Part of a small language model's weights: 3904 steps.
Each number is 128 + 32 x the weight over its row's rms, rounded and kept within 0 to 255. Layers, rows and columns count from 0. Numbers have three digits each. The size before them is the row's rms in percent of the matrix's.

# layer 2 MLP up, 4096x512, rms 0.165, rows 2667-2773, columns 64-127
114:166175151117131171111110121194075093101112167130128155133102172090089125139156132151107165090109130097076147124070146136153144117085100115160184127158129135133108077119096094171097126121097148
108:175068217110171161118074178094094123142172094182160154158120101130063072183113144130126114134111149133076118132139165093130135093071074128162148163144122130128127131123183080165121141143074214
089:199136120172099144119101101150168123112173084183147095189156121132172148097177112134149133095137145125162167087130142113118152140118134164105173168144104136154135136168139115203119162073122137
105:169120098082118162165059129131107135135118131138131132095143114102102123139135131204061179091136119133142131115102109141147147129129092130163117139117145128113183086118069113173130097143132166
100:103188085129107162124170075144194111099118129075105128149131170156106124156114126142093044144167141084154141084130162185076142117112099135099096123068115101147159123139134188074147110103074111
104:139113145158159134117131152123127098138096160150128122139072137114110162118103124108166204075135119154107101114166203165140167131145080118108134098163155140122113079061075155069163103131164107
107:174119036129181153223147136179090143158103128107106155179143124147119161161128127160141136123103121123172120162096115140155148132150096114114109171130108131111044149091084121165108108159123147
112:095093192155114155103157138122185156129151097120169129118135135149127147082104155050171136159110090157136109120158162153157158163119138138156112141194105182113116134149116131124145130126139159
108:158101192111146179133037109158167138062111114119150171114067140163147136091150111150098144123119165114155116136103099138179159130102108114124119187108080156091161112173122146070141193086115188
087:136145101186135126170151126160122085138097127146129120082104135087121112147099164140149099084125098128121130106186172167106150096162094140053098099101201114160152019181129180147115122161153154
099:148207094084205129075129132126171150037139172072095115120092071145156127126143170182148092115124155130108115113130165100153175208179142145112142127168088065108172155123153176158154161118174119
106:130103134115128060129126138083078111086155085138073130136111099090183136127138126123072109198107160159163150137103115182173155128150075106065127121211126115115158123120113112132137153142140173
085:118166122145125153116113130140146123184091108097165183151123130121123105099141151065166143130143166074116090168133178120107181095103217150146156100104029152157151131119102095148126124106160073
098:072139156170237142062122073167126147133101149135117176104127148149158172162109112043115089137145183153125136150077108104115072122150135153107108134155076085156172071148141150141126166139168129
082:163090168139136117135120113144011108131080157087130114129177159086183135127118116071133108129147126189145105103095076134124146142154085121123137073126061101143148100154138182110119137070097182
079:123150098132133123135150178105118112106113118088081139086109102114131108061135109102101151163153109125113127124150115116110166200126072144136119110095150143167144117135195064113116149114194200
092:158168101122076094127119119110122142176077112156172162161145133196144095157111160141136119120076166117141111093131155121066147124136160141175087150107160107084151131094142132109090114168149061
114:129140077086140122115105128101125069120150140177176179117139106088142117081100120161090066121170061094153086222151107140158144112112101157125109131097082089153160186175109129209138115104131100
118:113174099148132091131092132149080143024150183148149141088109100110136183082059085142161171112148159178103115169154151195128154102134091009057126151125147145069126170151143166121113051124143204
098:127150174167077147132114091097135048114132053119138133154110095107139114103150107079146158136163077133165184120090139182089170178104068125172146152109154149104115114119147185143145139167137137
099:144078189157102092141146080092130063145154084123140125106131097074147116150165107121127182114158138161134180103172180149120100148146202099120131116164118127122106078090147065135178145179169108
106:187150134150138197128190114155136105089120201161164159141154091127089155139097131111149134102127076091148110162177130140154152119121150174138126125110159121093081107151159152049114129149192164
100:156142075087109163085090152101099079134136163089127140119084121093084133145129084181192109109118139041192128145162107116085125163105161100149120206089144135154098133237131119178124082106168130
108:095109103169143087113131151121075098134111129091166151129231107060182119130094072193148109132108113175108080122122212154028133119166130080073059095142121148160171064078111153108118044122135137
094:145163124154139170159102126182080125119120134152180154148125136160110168092117111111126156159206084144146141130058076144117135189125110145111073134169074159123151085104145136119074172119148105
092:105159136084190165179068157112108124135082101119140106140108149199171178072124144159162129067145133165109115104155121130124143152101077134131124136154123152101137106030138151102104116143143141
101:161214100161072172134158130149122106100157141082104094080127109111157076125121074098132119129117151109151137171145121126113117079119162157122145105084130140150135105191150178108108181046119164
079:076115124152113183127097097180124125151148097103144100109130143113129104118175147144089178068175173173153091143106125156107155132124055136136164130166162136138213134156167049083092109116122111
093:079053166115119134104144159210112110124112097137059121174106134126177099094143154101149122148116099102121081137164191103102058148138159121164103115115072075127106191081131122074137147080141163
107:127139068132132080099105119069183099153159133114108142060112114080123110178170134100115171122131142101115123121059116106152165114139085051166116122179171133044082127116162129112112126137130156
100:151125099196154144076101149108143147130153169131086131135114168108172159122174120076159112136143082114160153165201169096120115202150096099098088101103131126101126143118130133178187122183138162
088:106114110134132096088080141066076104157165161108145111144148094126181136163116104191085093096113135126103065144069184197088116130113190048105124172115146072077089120115087096106138151137138168
115:134105115179152152200093128143116127105113130087130145130131124098110118104116150159156146172111051105096130133141106162211133077163156140094114148137079099101161119139092106122129070118143124
096:142134182135175152138069145131110108117122128060078172118065104085083170123128080107103128125164126207181136117147142151061154110149128119172108141114173092100126084139142155148128125090149139
098:101109131215101075111140115155141128139128089091083189176074134120079193142122164087128125158124108184141127165128111121139145083156099160114146132099109173097128140070080167151169155084097089
086:123045174161152151145079139135204104132120160080118137159138187122125113104143139101156146169147143133127163093119097101142112147151142128078114160096103124094159148143119117061123100135088058
099:159138116190122146166094136127116125128134158102131171176159162061125143183155103110210143132108112175122091113145177144112178136128169099059083190095143124164148171172164087146113150113135127
094:078133058125130108102199149077098150132080169157148157090143111099131152124074085103121134053109127110127137073148138083091177126092063157109131104138136132067151087132104106149189108142111136
101:143129108169100135109072160090077159085083105124110094140113097119111189180097122074141119125140143138160124073140125178142133169180126107160099232153137153135123130136094143181129096101137111
135:124116120115078109118133129097085119108088102141148153155086068151115110198175118144131155137140127126073073083199131131139150164111138156198178128180105150097139184124126142137152157141115152
097:060119135155125140098140077126072146105095149106131119152129154081104140124145145108138172156112138231120106136143150084163090121145100115092107120136178200084098168110100144147150142142173111
103:117079117145086134069124175128124111102115163102131103070075112091163122156142086047151128124111167079180137104112123148103139133151067153151150105144129126090154106140141119138142122072153135
124:199116125121184235185118144131107143074149079110084105129181172179092128142148110132082105105151056135138107118094076167078146104129089095144135150095096202174164137141078106159148123126185138
075:108082182121174142139171099093082077138121104097045079130180054165149119069160139140121102133121096099108134162054141116118140161165102122118154112221096113135139203163114154146106144148114076
105:152134167129162125091159161153074081060140167143150150167127127093113091158096059158104125106092110130116106122159135198149117059129189174142095154075123124136101090107129106114123135120177162
131:151097128147147134092122141143112129136088121170111137127100075183151121092185153105176161140163133113084177134110113140135133138093064102065140209136122126097152136196093186161120178149118152
103:096064090087084126125150067135179115085082121105143119146162082081167167134129104131138152138163097155146120137082197111139147117129108169194106157167093126146182126139057141089135130157192169
090:099112100145118146049123152127109141049099137069111105118120144093152142162112089139102136152141116106129122129156160178135182159112106111089119163092158110129101095137100129107131114073099122
089:140114110144109146050116153177171086139067135144124147158132121113064138123158093128080062100080116100155129125068120081107171103122073130166149154099191057085139130111139149146131149128138153
097:132140070170146139078212090166087142128107134052026185123142166175077185146088186110097091179193120181116107169059159073103143116123119120130127178138115120136083146186178136142120138161077127
104:180124148146122112159151055115149104139076185124120141135165136127127166101156140117136151158085086039113125115148112184118193186141098108108112149182142186114172101141121125131203083112145126
113:162154104140136149112107122139166109095138184142169210070157160107116065031147139055116126156166139145127175147108129089156102173152108106183205098171139106141063155144169178155127167195130113
098:094139140133086097158084122126171111158146060159076137121154127183089122095127137129133154101128114094164174166122124150099065142167087073141102156160104171141117122104077197133137121156139055
088:135121095125141113143145155116127142185155141096099152098131102119156080115107108090082123123109108051146098180062220107147142095131144153186169140128146159150182200167094090150138084128097079
100:177101163162113128162093133127123112122125201131131117057066131101126090092131107140117145106142116147142192049120154088133161198145124122135117128146163179155172154166173170108094119107083200
124:106179206123128136079150141091111194122133121120150121103139137122168067089095149147122161131155137153119139123163143146145177186165155147136099165135150088149097082168143158156078169114116122
103:111097105100151147123167154141154107136128128123140129149119146084141108173140128068065131059111147113078095163104051143105209153110069138098106146085120094085110187133140120133075142108112159
090:082094117143132105108070099125128087085092142128107187151119122101177168178056135061122120088142143091098150135145137080158162120119158118138068187078160107104149112153153111064067158122089142
087:162151171173127115106119113124024102174111141061101138154152150091105120118110129095110136085190136133104109126115130161156129163085151133098095093086104080113162104157126127129123093145116161
092:151132095152101145084096125151149121112158193104067132147139118156155147096118110108154174168144089099090137162086156107197133204115139094036110113167185176186126141118092180096069124104127116
097:074123134165107118142130152152146141135113122119099115080076090132153134144122161132170131063156175100132124078131182150151134115134201141139175129171125138137077159137135157122070121167068140
097:126149105147135162140076153102133122121060163122074156120072117082148138141099183129171108144173129110154123102081155078129131131105071137166133132068131110067118115119117129106149122140071156
096:142148151140119102085142142105145141133132162074122151138105120121143089086162142116062151106158119091120097146108122112137161192106117122149113188120118079147124073159132093128146069106183101
115:137168131147091158097144145167164145098119109151151093112060132146171145139105129117086089058111143115150060102197088126089154151168152193088078120174196099149146150117109131119121100093151145
103:124143162099157165118109194073138105166127124164126163138151198098173120106172086093192121116124160146150136092159086148144169111173137080124041116154109136126062096132113096136171154099173146
114:139094174119097116161164128096107124115130143131118133174065126125140084052150109163180122177148129097100150140174113162146117117089193099165139138070108179146194143085143150093114201097107160
101:131149148165141171099138108175113105141113188094101102135192147109147151132093089144125080128100113129164097091211138158138087185159112168119125051161137215157141131168146071174115095111116128
100:106156152129131143138183104129118079156126147169133147169158147069049130146127123066176155132073085117185120121122162052120119094135156130169157115131084124089097126140163093143173082075080157
097:125156134182145155183133091167141155127122091145091129100091165155130154115152107140081248165117045112160226157118166111149124102112125076112146123144124141157151104134137130156119094154105175
096:153164165130126152092159149166154146201109138073164073112142097081155139093174164099122118138151096117101140154155151163145096181093123140103075088148122195130128104106079170167084171114137152
098:183129117169088178071134106132119204138127113117104116169134120085128093119077135128146091171124145098110125132181122132099062156164118119090111145164124138126114114126151124137098116047153087
109:159114166188131164191170113076082126106175075166121122125165113131155099090115181158155051144117079189157152127157173163156159175150124148131169116129165160106138136115126104111105114107171151
106:106151148113209169121122097147172167142179075120097140149158156092038095103170136143134124165110109146097176126130059177164095132155075139120084158081115112100128154173137148160119246134129123
076:132144108160160153077219169136079148085088120137120103094161135083166144191204133108145180165173075062126136115124087170187137079162125112157125103177181116097191099106147169125094137195115079
098:145111093114154153095140130193129122125113137178088069090095068109085172128140124134150107174151094091126133122110151097125130157118130161122162165097118142055148065130147057134127160125125105
100:141141133146140221143120102118085126173162174130111099191125131171100168087153148175086234135099072124134115151141037142119202112125171076070139124096133134131117132119117152156127100163185114
093:116096117181122092142126109132116090168134146067144134117162123083180113104138183125153138126155126052099115169135143156140114115093104100138150131161107107135100099098128139148147108098161125
094:066168156107096141141100118155248159055128091146061100142137139182076131066141050121156130156109110188135153129143107116108108174168150087139095132112134061137126164140077071141107129060168180
111:121131160175100147108107150132105109124149119133111117126132143108106113091118166172145163174109191156100147126129145066145143158110052145157107127119118116134124109206153113137123196131151128
110:128103179101173128112140118179114057134082128122096176123168131120129140098165164110143153106141119126190134093217077171149166147090098102140022115143105157155195158151102155172123075109124150
078:138059205124139107086194100100161140121234141120108099119133204097161053145111173111078133169118154161136151137132095093153123151164120106115168148064144143135092095075119078139150118135123149
075:086127125171121146115175082121134153139075099141145182115157144086100108172098146117156138137180162130150137136154133091126121141105115063130133110124170127159132212109083168170152141201080100
098:209079159164178138095139125091188142151101135169112148117160147073122088143136119113125086088137117088145166097129146063143118124229167109119101115123203191159153117111067129161145133148207135
093:090138095103142196102196135175099157117131122113102081116134125101128188131146096078180170152169093148102066116155165147153130158128147148134100059125178164150122132126126138148170124108108062
116:038103081153093126112143150108144098060116182110117113066167168046132180102087088142145140183110055118075125142120161128190124109170129093074182156141145096039093141165087103081137130092096165
091:090148154122115149137094131154098147106114156084169102153073095167166126110101155143169104078147114131093106113139077124141189114171101123092152157105106114070143122109156142119092062115148108
078:131117109188115156157161082129115130149132064064077099168152127054145134081163119073131159093125130101135140173088162095100133122095092086152173164130126151160176112188105153100132081083113114
107:209216051107099146121098178077094147156033135107100161101111134108186122092123119141132123121148099127118139101091205094151169203158118107133145178133106142126114176118159126163161116131123114
069:103061140164190121177132128083144140073087127110103163064170135225148177186172079135091148155161072112095113059101138171118141086134173160166079121111101156142145176126157122082134129135095196
095:197152117169140160153128129147115112163096078106060086070165119087148156181093079082109116093152121156123094160092145066122129102146147166173070068142105143089214170134097114139112126126123127
084:151194114162041118094137122112153149184133094150140141146131112150183122163144128118132157178097097094124152118101108087081176120153166122164126131134151139102192159125143089101110100153151189
091:161090138176123089145129151102107167091125149157088156122122121164120158123142146126152139096212150119110138114122088090069211150092086155143134186159108148134083136087140140138098145150116181
095:095139157177099163085067140145164161128134140183097131114119163147140185143109094095113009108146077138148153159148145154118119134150143085168100103128089139142110102098176149110098103173121118
092:083110182174136096121140143102155142155147151126085123129183093082160087124102095094138132175113089105173165173133099138136107139147180104158155117142196143093146170161148111114117171072136154
116:143125133120165094171131127153137099219145082144076082104126106128162085123113147121148154191113102163108185171070118134114172109118154112142144061089088118197147119127142072169137111136135156
088:141108121179074120107138112151131133122095114123121095116141161122110097135095128154174136126110174116132110127122118095111119090174097130129176090126137109083086134117143135119135127078136134
110:090093167132170108121163153111163153100115093134130087186118118148116121157137146132122123067107166106090183044106092140121120141158118084107151126163093151139160118135139085142098148109132194
111:139137068135130123161134190149162103112195125102120157101117103151137103053121115104176088127063113119146118163089119169178151120070161156130085188133161107121154180147148165179117120165132112
088:118114160162135130154079104158213176142096101138135157103103148146154098125136065090125067111066123128149156165071125126133135146103118111089120151107148161142132164195156134090060101161133116
091:080155122155157138136119091124123166164158119135090116114107107116106099162155152171105101095152075085090139205092136155143197103099132149151079116128123115175130118122088063131126141131149160
070:129071112175160114070114131122105134131062137154045111126138128125149118116103162134150039139144106084129119143124133086181167094155103121110129153182177131135107164145108158136159129147144150
094:141148141177105146164132117135110078096170114142086113102140112174131142134161107126162142141076160091119102142151110084174146118127105084138179160110147104080150074134134099142120089128164190
081:152162161166119162129120135135112129106104165170201119175082160141129104143144068121126171110109210090101088104115212093120181144111149111163153112107117069098193110167137105089112079137101139
105:170125091197131165081140107073150128133124142134106057090123111058086141161058184129109108150175110155118119138105108161131116128113125146076141117140130138077148074107099163160167092179179180
097:138159083128126147161118163128207113063122100129182093053130180062085112136090130102113140105078044108110106182098127152106118104146173178142124144087124133075115141134077060137107160075135139
100:111097101116155101201131152145066159135114132140142136147148136122170183084117160116138174066085110112141111094018158190124124135057102097166127140153156115161170163106119093125145127124095158
107:138181150123178098079159111062183168089154124124130103105117136119131151149135228091203145157124118155137135113131193093144181159117158144127188113134136171116101163124185089080102169079171175
# layer 2 MLP down (transposed), 4096x512, rms 0.161, rows 2667-2773, columns 64-127
095:146119136142151111098193142127170136089120154143196110132092152080150156087110129175145135215137097112097148137133114116127131101173160124089108097127121071121146187062171104000142100065137095
105:177085118126141129091075095083135166107149120097132155125148167155075054097146132159159172092102176115118140130107137166108156141102156164166115130104144117128133097085105071115167136140114099
097:047158149071165146112119116144098143164107053132107117218159155136132098119137148117094110188104140086096101146120126104159127140099210097095138126084123103180212120131100100140085083117094122
105:147147078077160183172135124086107153148106165129184091152140125151154175183143079101132111116089111135094109087123083128112093102122167115079097148156131159159168108111112101193148098059144124
107:118176094116142146084216084132094104074099125127178202131106128165124126127131095080080120125161186166096129127098161125135114176133130089064099052149092131134058102105134216152112158128133117
111:095136173172118141085137137101092120111077109080110117107126088140133172177126136092055171117155148138063149178119205166093087125135120156166146122144132135165161133140089093090085147083114042
094:081093175104137146030125115121155148131068080137113106133165152169111110126138107112088125080124124133090130057134135110156145184100144137161119105115110122110156096208127149088155089121096129
102:070089157096124127126149145098143113110114084133098138123129121104157124132134070139183076074159151086136117153134102170181101161125113111182125145117120102143152108110149156109095147128145124
108:169077162113115132135061142119088108097067114148161163114093156127131144138136091158109160094101153127119098105159165158076165159108142145127051117160104116122084187095145169121145160156158164
091:178129102151121131123121117167117102088140137160158146140129148153111125148106125130119145148141056085120081110152108158133093076089130092135106181118117125108100149149098143137096164184121157
106:070058130122150119156098133086147136134106147121127174130157126140098132132135198150141152170152116069083139138107090164104216117146121179110089064133084070128126160108090139103142171119139133
112:138149114111136113125050139178164136120136142101109110120145226129119108164139134058098109160129208113113111095141093173080098105143155118072116161144123073133133086152134075066126148107156124
096:137080104140115066143188094117198160192152139165150134101154085135113049125097137134134111133186133157066164118131140122143126098122149136156165092111130137116069059127084117103128138120181136
097:124141118127147094120126122095086125108159102112167121154122119090113124069065105101086182072089170143086132133117125073071126144141126139127163132110183093114117150148133111106084122128068128
093:168159081107093146106175129169150114117136134091142129086104153114213145098100107150134201145104132118108157138099085144090160103098133117118161105137108129071110136237094085070108087074124175
087:132125157115095123126113145098117139139126133115148111152097133149139137086164109132145134189149092103149130141141066192116132139111140182187132128101140097093162087116166107127141089115163092
095:190173151122131083127151154121118133121106191164155150154123169154125090119111201143131150099155162061142129169111113181133166120111129094139108169134135104119082121087148140115087078108101142
115:113162109085129051110141091149141090146145097107152158122131124108098128105082096119089100111118100115161100211157121121091105048130105147097157175028120083104135121162119141184092104091122084
110:105100108129182131069137127125094145079056114164157094165117143133135159095101079219151124132122170094087104101099128124137096137103113171165126113144137196112133125143128107156157080162171085
101:113111086114137077143159111098117114146081165154080162095098097177142180113133112130127140133136161103128104142130143220115170076157174111169103090112106144116113165115175164124159101104139128
103:133085136145106072114041135072152123084115111114160075110104142128141195114121109115096120085137121102077109130190149157125117115117121167122144164138158135152162140159189130095114120130069173
105:141107150121155172096132166126185099131166128173145113111091145138119155151126102090154246142168039111130140109140101174150171114106115158144141125129071116101135127198138169130148096120149186
101:067075072122069116049153111114100128147143159140176072124151114131156171083091118146123177186148109126109172114169104132090087105155181156164092178141096100140110136113105102136106128127081106
106:085125170092088163187144128169110139174119151131130163132093090111120159169135172130102131117085158135092085151222098123111117162100198078139097143053123123119137133210068199123189165115149106
089:087081150149139117099092172153100123105078155162106132129097104101172127107130122106195036107169071139060191097093098153154151123084100109168105091087087162150150137119127130082136130123153117
109:109132137128166120090122105116119073101076111166088090111102160121131167142134114160177135117125197131103079108152105156161144113171107113138143072108117103064147165082115177074131156142094139
100:122079113134113140156144152143126173093152106112205127151106198124158140111083139128062097135098050101176117140066130093120106147139124121150166030136168148114096176066172069135109114146161140
086:122074127121094098173100038132109131095214132094121119140129145105131111184070126111107125116152160155109126127166125122081159118118184126083187187101158164063130128198156091217084137071115117
093:117163165116104154132124109065142163164110145149134158109126136099168100120139166085159118105169137156107115154107085148137192151149127139163109204157226113102133115127196155190150098130085122
101:138140099153136142136110117136085130142121132103178115122159112142119138146096153153135144125211108137114078131105150137088145131094111091121184114147162148138100133170112109124207074133130104
098:102128134096119098111095127130112117095075182090128054163129139150128143186104103110167163146159188109181115147131164127155153089136154066126080137163112151096122105109126131128114138134168163
096:127166150188148079165077125039124106142169131172164199113129145100125105135129116141108164148154187135095167100124108151082128138064163153117142133108131081167104136118161106124131147146079159
115:108051153111135147148076135176090095123131173088147094112143120147116091130127136180128115077073120172079161122100159207141132084140141154138094191163149052094126126121131107141089156100140115
099:134105116114158117162157028175119127129108146058071118125123134097173148156150109104130163076096159156096112126113150136105170110127123077149180119161151084145159093084111131078121132075104130
105:128146210125111112166122130135055208091118079144122156091141151119124110134124133075112147139117086139103129096103125108109132126127099109171115137147127131182134108130073184154143104078124105
086:115163075087095138129134147142143163108172133167161158121187134166115138189126118116118130088166154135091108177127140101097121129150134152100056101142111141141112138100152064137172077155105145
091:166178137114106176156152138106106118117156136114163054099086084095132112100117093112119093143130108168104174166150106126098066111148112107177170138107070081165143154055058121100106129084152163
098:124074111143186133129089135121150097149174087163165115098090087158103112110112016168182109115106124114141085119132152152129105143107117169183118111067086149154136156113162188084077089138053158
111:129109186117116130140171173083114125113135175158164096134177110108150106124120089150117093149132191141166099104126043177084106127107188090110097143142122078078137120134133062112136121097165072
117:127155109126104080126195116139128112044140109157137076152160105178125142157179099097106103149147158127098084118109128108115105154096127140170113123105163169121113137158132115145170131146152134
099:104127137109142164116179084120127125126100133148180115138114155125112121133218127187144144092148200153155150112182115132093071169042110143179041154116125149069197090179150085147149162163131090
095:167165157118133054141126135197119182169156152081149106082155138133068043112118119138139120139155142127135122116120160136165136132153109120074131137161147069113101108143160099149123146155120120
112:144171122139156085118127134081134117112150127117180120157141155086136131094076163206119116159123098129185138125086118146106148149124096172147161160156108123165086114106186121040155118170105081
086:133064106137172160128156105094096128126108137124035128149131081132181131058161164132148104147109064103132123147095180136130157190123091065184121107174070199135139101127093130130119144126142122
096:086149090145128106125102057097138170119124076111153094120039110113106155096111155171119111091120140131115122117162148134160105136142101125170159127154133163182087139083125150103071150117158061
088:143108116097147116108186136103152171173144152083128120150103131139140146111140158122058115105151077090113123096055128138081046056111077172133032164124076079127175169156159173143090101079089053
093:092192175136098119135169153071125144151138117069115080109119188203152135143150142136115067107125114067116175139164117119139092151137084169184078133179138062172131093113154150158154113084168199
101:112172112150120072111166117129109128106124161164108140110102105102127096153109170160124129099115096130109155118100145161150137167165135186154086115122161102107190100140111134117174047111095133
102:135082174143136056076120167125097149150089127133175141148110184198113152123137103197095132139135131067118069108111070109118127111123133118190060125108110133138174204102094150150121066104140101
095:119120118122165091148124103159161136128122127100117046115137105154177097118092109119143091144079130090128109097105127169174126133110147112114122062105136151177105174103107079134115153116063176
102:158123158106137081167093095074114072158116140161128102134139156116071134167084094093169142125107110122124040115101113123104105145113100163137138126146083077125116080086123186122088105129141114
098:108080100131124152138170131109092157157151104101075158150069147132148151166091157095104116127070147115172125143152149152120170110081127139169132160075100095126167099072125122079167111148119139
105:057123115100136151106111082125088130098163129089112132172101156150092134180100102111133179129080132062158135088182117169092070127139123154086035099118174108158084140052129066125119124122079129
096:104046117106137115161129112100127096121188089084129199137138163121158146140146096099115115140137164145150151154141169129110120185120183137075142181102138166188071155136173117086087135105161059
095:184115120155110074077088158173125183135191097121153060104074167093116131103134102143125102107087207173157072093111118141109136161153076099132103176100125099181184149130140151136102119082076099
115:060143128137086101121151080133172163178165138118148160126170132126149173141119134149095184144184150102110105139148154132146158116126187113121077164118145110231090136189073182185109114148065183
104:151147110124135115118154165152151096112131142214088127129149107110124124161146191135081129199178127161120127135114100202124138114177108100150073143094114109099084154130150167133148137106125159
097:154128132155164110093126122119155156130136170152125128208131140144147168160074148093155123187178122153133141128132195105089148105128190106111073101115164169169117144137128134076180131173168147
099:124146125136154133104154156107119122168121128117120155143109144111155099106167151116112131169115129154125189177100090123146153186087156101153092157150166079136218127109217114174111189195144156
096:122119129058121162160094149125147141101188185107056085162065149156091141098147114126166158136089182104089132126134129078164150194103107157126122131069170130123088083103137101061109117082101144
100:157159172148104153090105195144194139097144120073147124123157148122032133077149145142090140160140144163168171112110096134136203142159123139151104172093119155154116134060085133134080135173142120
096:183136115140148180035157119148175217083106112136134153099201061093096107127060126096126036158144102115092159183083122173201119162162117132123076147141093162132138106122104131132171127133209114
100:082142071087108110159121130087134119153165150152186218100097111190081121108108154125098141132135145111142145144098118127127121157067124037187128161111082178152125127108167096143170122140170084
098:144181123135097158144121189110159177136122110141159117077133172148103082099152180165125146111173121105124072150191177161133135117176160135029157118144204091118110121222163125133056113137099069
108:124085104113135112149131134075115099139118166158140151144161123168112147140160108110133130105128155197162126132125049155131122160145127152149059196144139136121103117177120078151182138108161165
098:104099142162130087110139135140135181120162076174099097121097109077155146113140143141150111172059111086108139051112183105163140111065093154129074220184103168124117160186097169202110178106214054
103:148157136133123220126138116159132145088108179174211124135110161095063089090140160127174116089115152108114132157087093079123146091164104122128133142197066152177108160175136123131135116069131164
090:118101118134091097155141121125124132109141083160130143049199070128127094147104164105114155117104121128096098127178136159107112103114113170102096161144169080164051186143159134169148184139087103
093:144159145128077138089169123150118127101092139179104073132132097089058130142174141060128165154156178135171072100164151178141154081131136133160116129099166118129111109046139090084180088121140148
100:138165160129191139134196130152097139160080102155136084118094150143126133152167123148125110173141150085168180129082147099133128114129092169077173080064086150049095087121126157197139110127126113
096:161157097181141100096161147148083129141124138122109132130105109091122166135120110150172101178127147124153089151156127155184094175041070191140073154093157144166176127145097114120150122183132093
103:167117087073076063128144122145152145134114172135118135105172174089118122158210131096104157148171130097113117154152097183095130110161070150080093141123090072139137098133098147175217102100148100
108:092161140106124141138139115134145178131114153125165145091087203134096138091115132123103149125123153138164106148122110061157126150136079166116140100138082153109129114128097090130157102134116133
091:140077153179143111102154146116113100113018082179113161080095124093131130132153140131165191122150143075088118145132140177176134177164144060116113106161168150129119137158166128110098085157105112
105:176128116141122167172108113156138085099136134125071117093122138122097120165147110081097165111126150152175122089105127125115134159135134127173144124161143093148107173160146118138108127132089184
109:129138118185088109123151154162075134076122135105123092098183083088156154117135158057153165141105148097163167179133121130148132151044068084150180135144149169105091086128137109129171126104208135
104:108161130130191103139147052166175192139095121206102114116097138177110137066142152129144123036119185119110117153118171107204109120082161077163102157142122135093147115137094146097148157130085106
096:150138155111154183189184138086105101147102141095111136144148134133182135146105166148137095139169111071129169123159119169146108119091135110174097086100134125090148144119094103087106170071080142
095:095150178049143120072103123142150135094075134133148091066186140085129131115060126181170104097150137096109108114125163126140123136091149171191124107128122143071155155183118140168112073156159087
105:119079121176098139087110142129159117097151147128134069165126092158143099153180100116112156113108094166204153128139056158100141122085177153165107055132143106155151103147148115094108070131091086
085:131117174114145106182194124091126166070135118166110128117082108091196078132066123146069188094131051143086165157122077140124138187125137149127150117125101119099207088083132098085127061117118169
081:112105108163114158153133108077165088149096083215124187104100105081144124112113120118152107165159210128095134129121125113085091105095118081124073150138078107202119141152098109149125112153158145
097:119141168119153113117123093110156138068067160139123141147064140135144145083123119077131121116107112204095075069112125114132092128106089042147109097131136138209136130134124138116172102150184129
100:112122136105118141133147195151127103091153125145110160137041120123124130104137163088152123162180182111168133155068090147120167105169115131057111123096134141113132137125114131093154145170078157
106:155161163156167126078139109135140135066154167092118072144103163141164068127150151185098132094145113154128129148089092059118072167123080203149119106118075113180130161122102139073160135114146091
096:094111159086120134176134097150127132122185088140134154104085148145117137146161132114125169154144128152101136211165135163115180145126121143089156158087083109168131151098110169160105154122149142
092:143102118125122213167145153168110184108129129078139147102095147130157103084182136063116115074122107079105122135054185136133129118154171151105072152199122144154147127131100138143113140162073113
101:115165140110121099104101172157105116108070109106109162124150182107099145124158135125145109109112135038112151121135156111076096103167131115148147123113094164069154177133146114149122143091136070
073:117093106127103202145107059094119159142126216126125150110056128090167120129168161133103141170109115142109079113120035115169142155089142104139117173157129163106075122143073105101111177164069157
096:138074184142120134078149164133140157130111163152125124210114084123123161100184133166104115142150119121090102148107107157150132134149113115078059130188153150082113116087164119111109150123153152
096:129134134179151104111103185105175125148124119092127113121156075109084126149170151099128141159145171134070053152099148118115140125144134143115098208156174156074127203120109096110155127103107156
096:155147120164101116120158103085141165091168137159119079127110086120132111119102116205116167064108164129136122075107080127110139162141107088122114123137092069104166117113098155137070103096079166
105:171133154111132171107112147225115127126182151131088112162085133118156151166120133150121080176134143147150090078093131145092132174130117113107119155096125050087089113138221110086179094128133108
098:116094118052099132138103145194154106128158118062071077204114178116132210147129123071169167172149118113137102107136155138096154144083145176091104155098079126139127107135110145136095163185133100
100:112115108114089173138140157107078171085120136082108139099129086107103163173155128126120137145021073115109094141118092155072100098153079116131077069098112114122210091129162121066084107150115154
093:152129029159095114125145120110121181091182115157166095127096121156140186120102108142152145073092096131088123149177059131134119120097148096137153160117109100146146159156143095124162138107121161
103:137092122087146109131175109138086109142108143149114091128075167184136087083092146145109173132151066073199139130198178121183100104148148110137108102148062147152134121165156114162055083122108105
084:147107109105096121168131182120096090117058155079144145114176147090151234131170182129149147092144106079104136132101088110144091096140118147140135132093101088179129088136145130107135118062110163
092:184104138123089218110102112143130107137179069133088092133161087137144141136115121121110148118070046038146152162152145132111072152112147132142192111154159172112097111158097083127172133178128145
104:099165076100120107128107137114153164161139123137059106117101071142151081146110135151128113116130140091019140147100096125121101178155094128156053108127098116210155177140173099053061107076118195
088:160142134159154128147130177049145137108112106140153126132159120108109118093096152109145145150150083090135145094133120134129075095095127118110105201165169095106165109094155185136169167117120148
094:169098169111144133128151159053188101098121145139172150129136119163138113150124129113073083174111143066036061164066095162127101152151145083131105157154165082156147152120130088108125095123089165
098:136122121136095106088074149097091116058129164174094127137101127112113143148120129142137142154140176105111138161136125171116149165137111162138084146067130029155141094097113081115109072115063178
107:191156150142133132162144122123170106076133120111156087069068137090117090211120114107122098089155167071134074151141029162069132164119168147102143132126115104183093097072164140113179053112139157
099:122109131165162080102150115096090165134186164092181099099133141145130130135106110054076108151159150130109148154187145107101123113102093101091097106122168140125116155145195138068092092159147126
100:113081135120170200179105056089118170144201120161128159086153135135102158140116184111074148125133116086158117113132099152158117074200179121143115169165157126128142056097127152150091100118088095
107:158136120158105125101209083139083109153164149054078149141121161147089129129110094069125188147074147111104098096167178067144090138122155110133192139102125115114121089140074195180178166074133113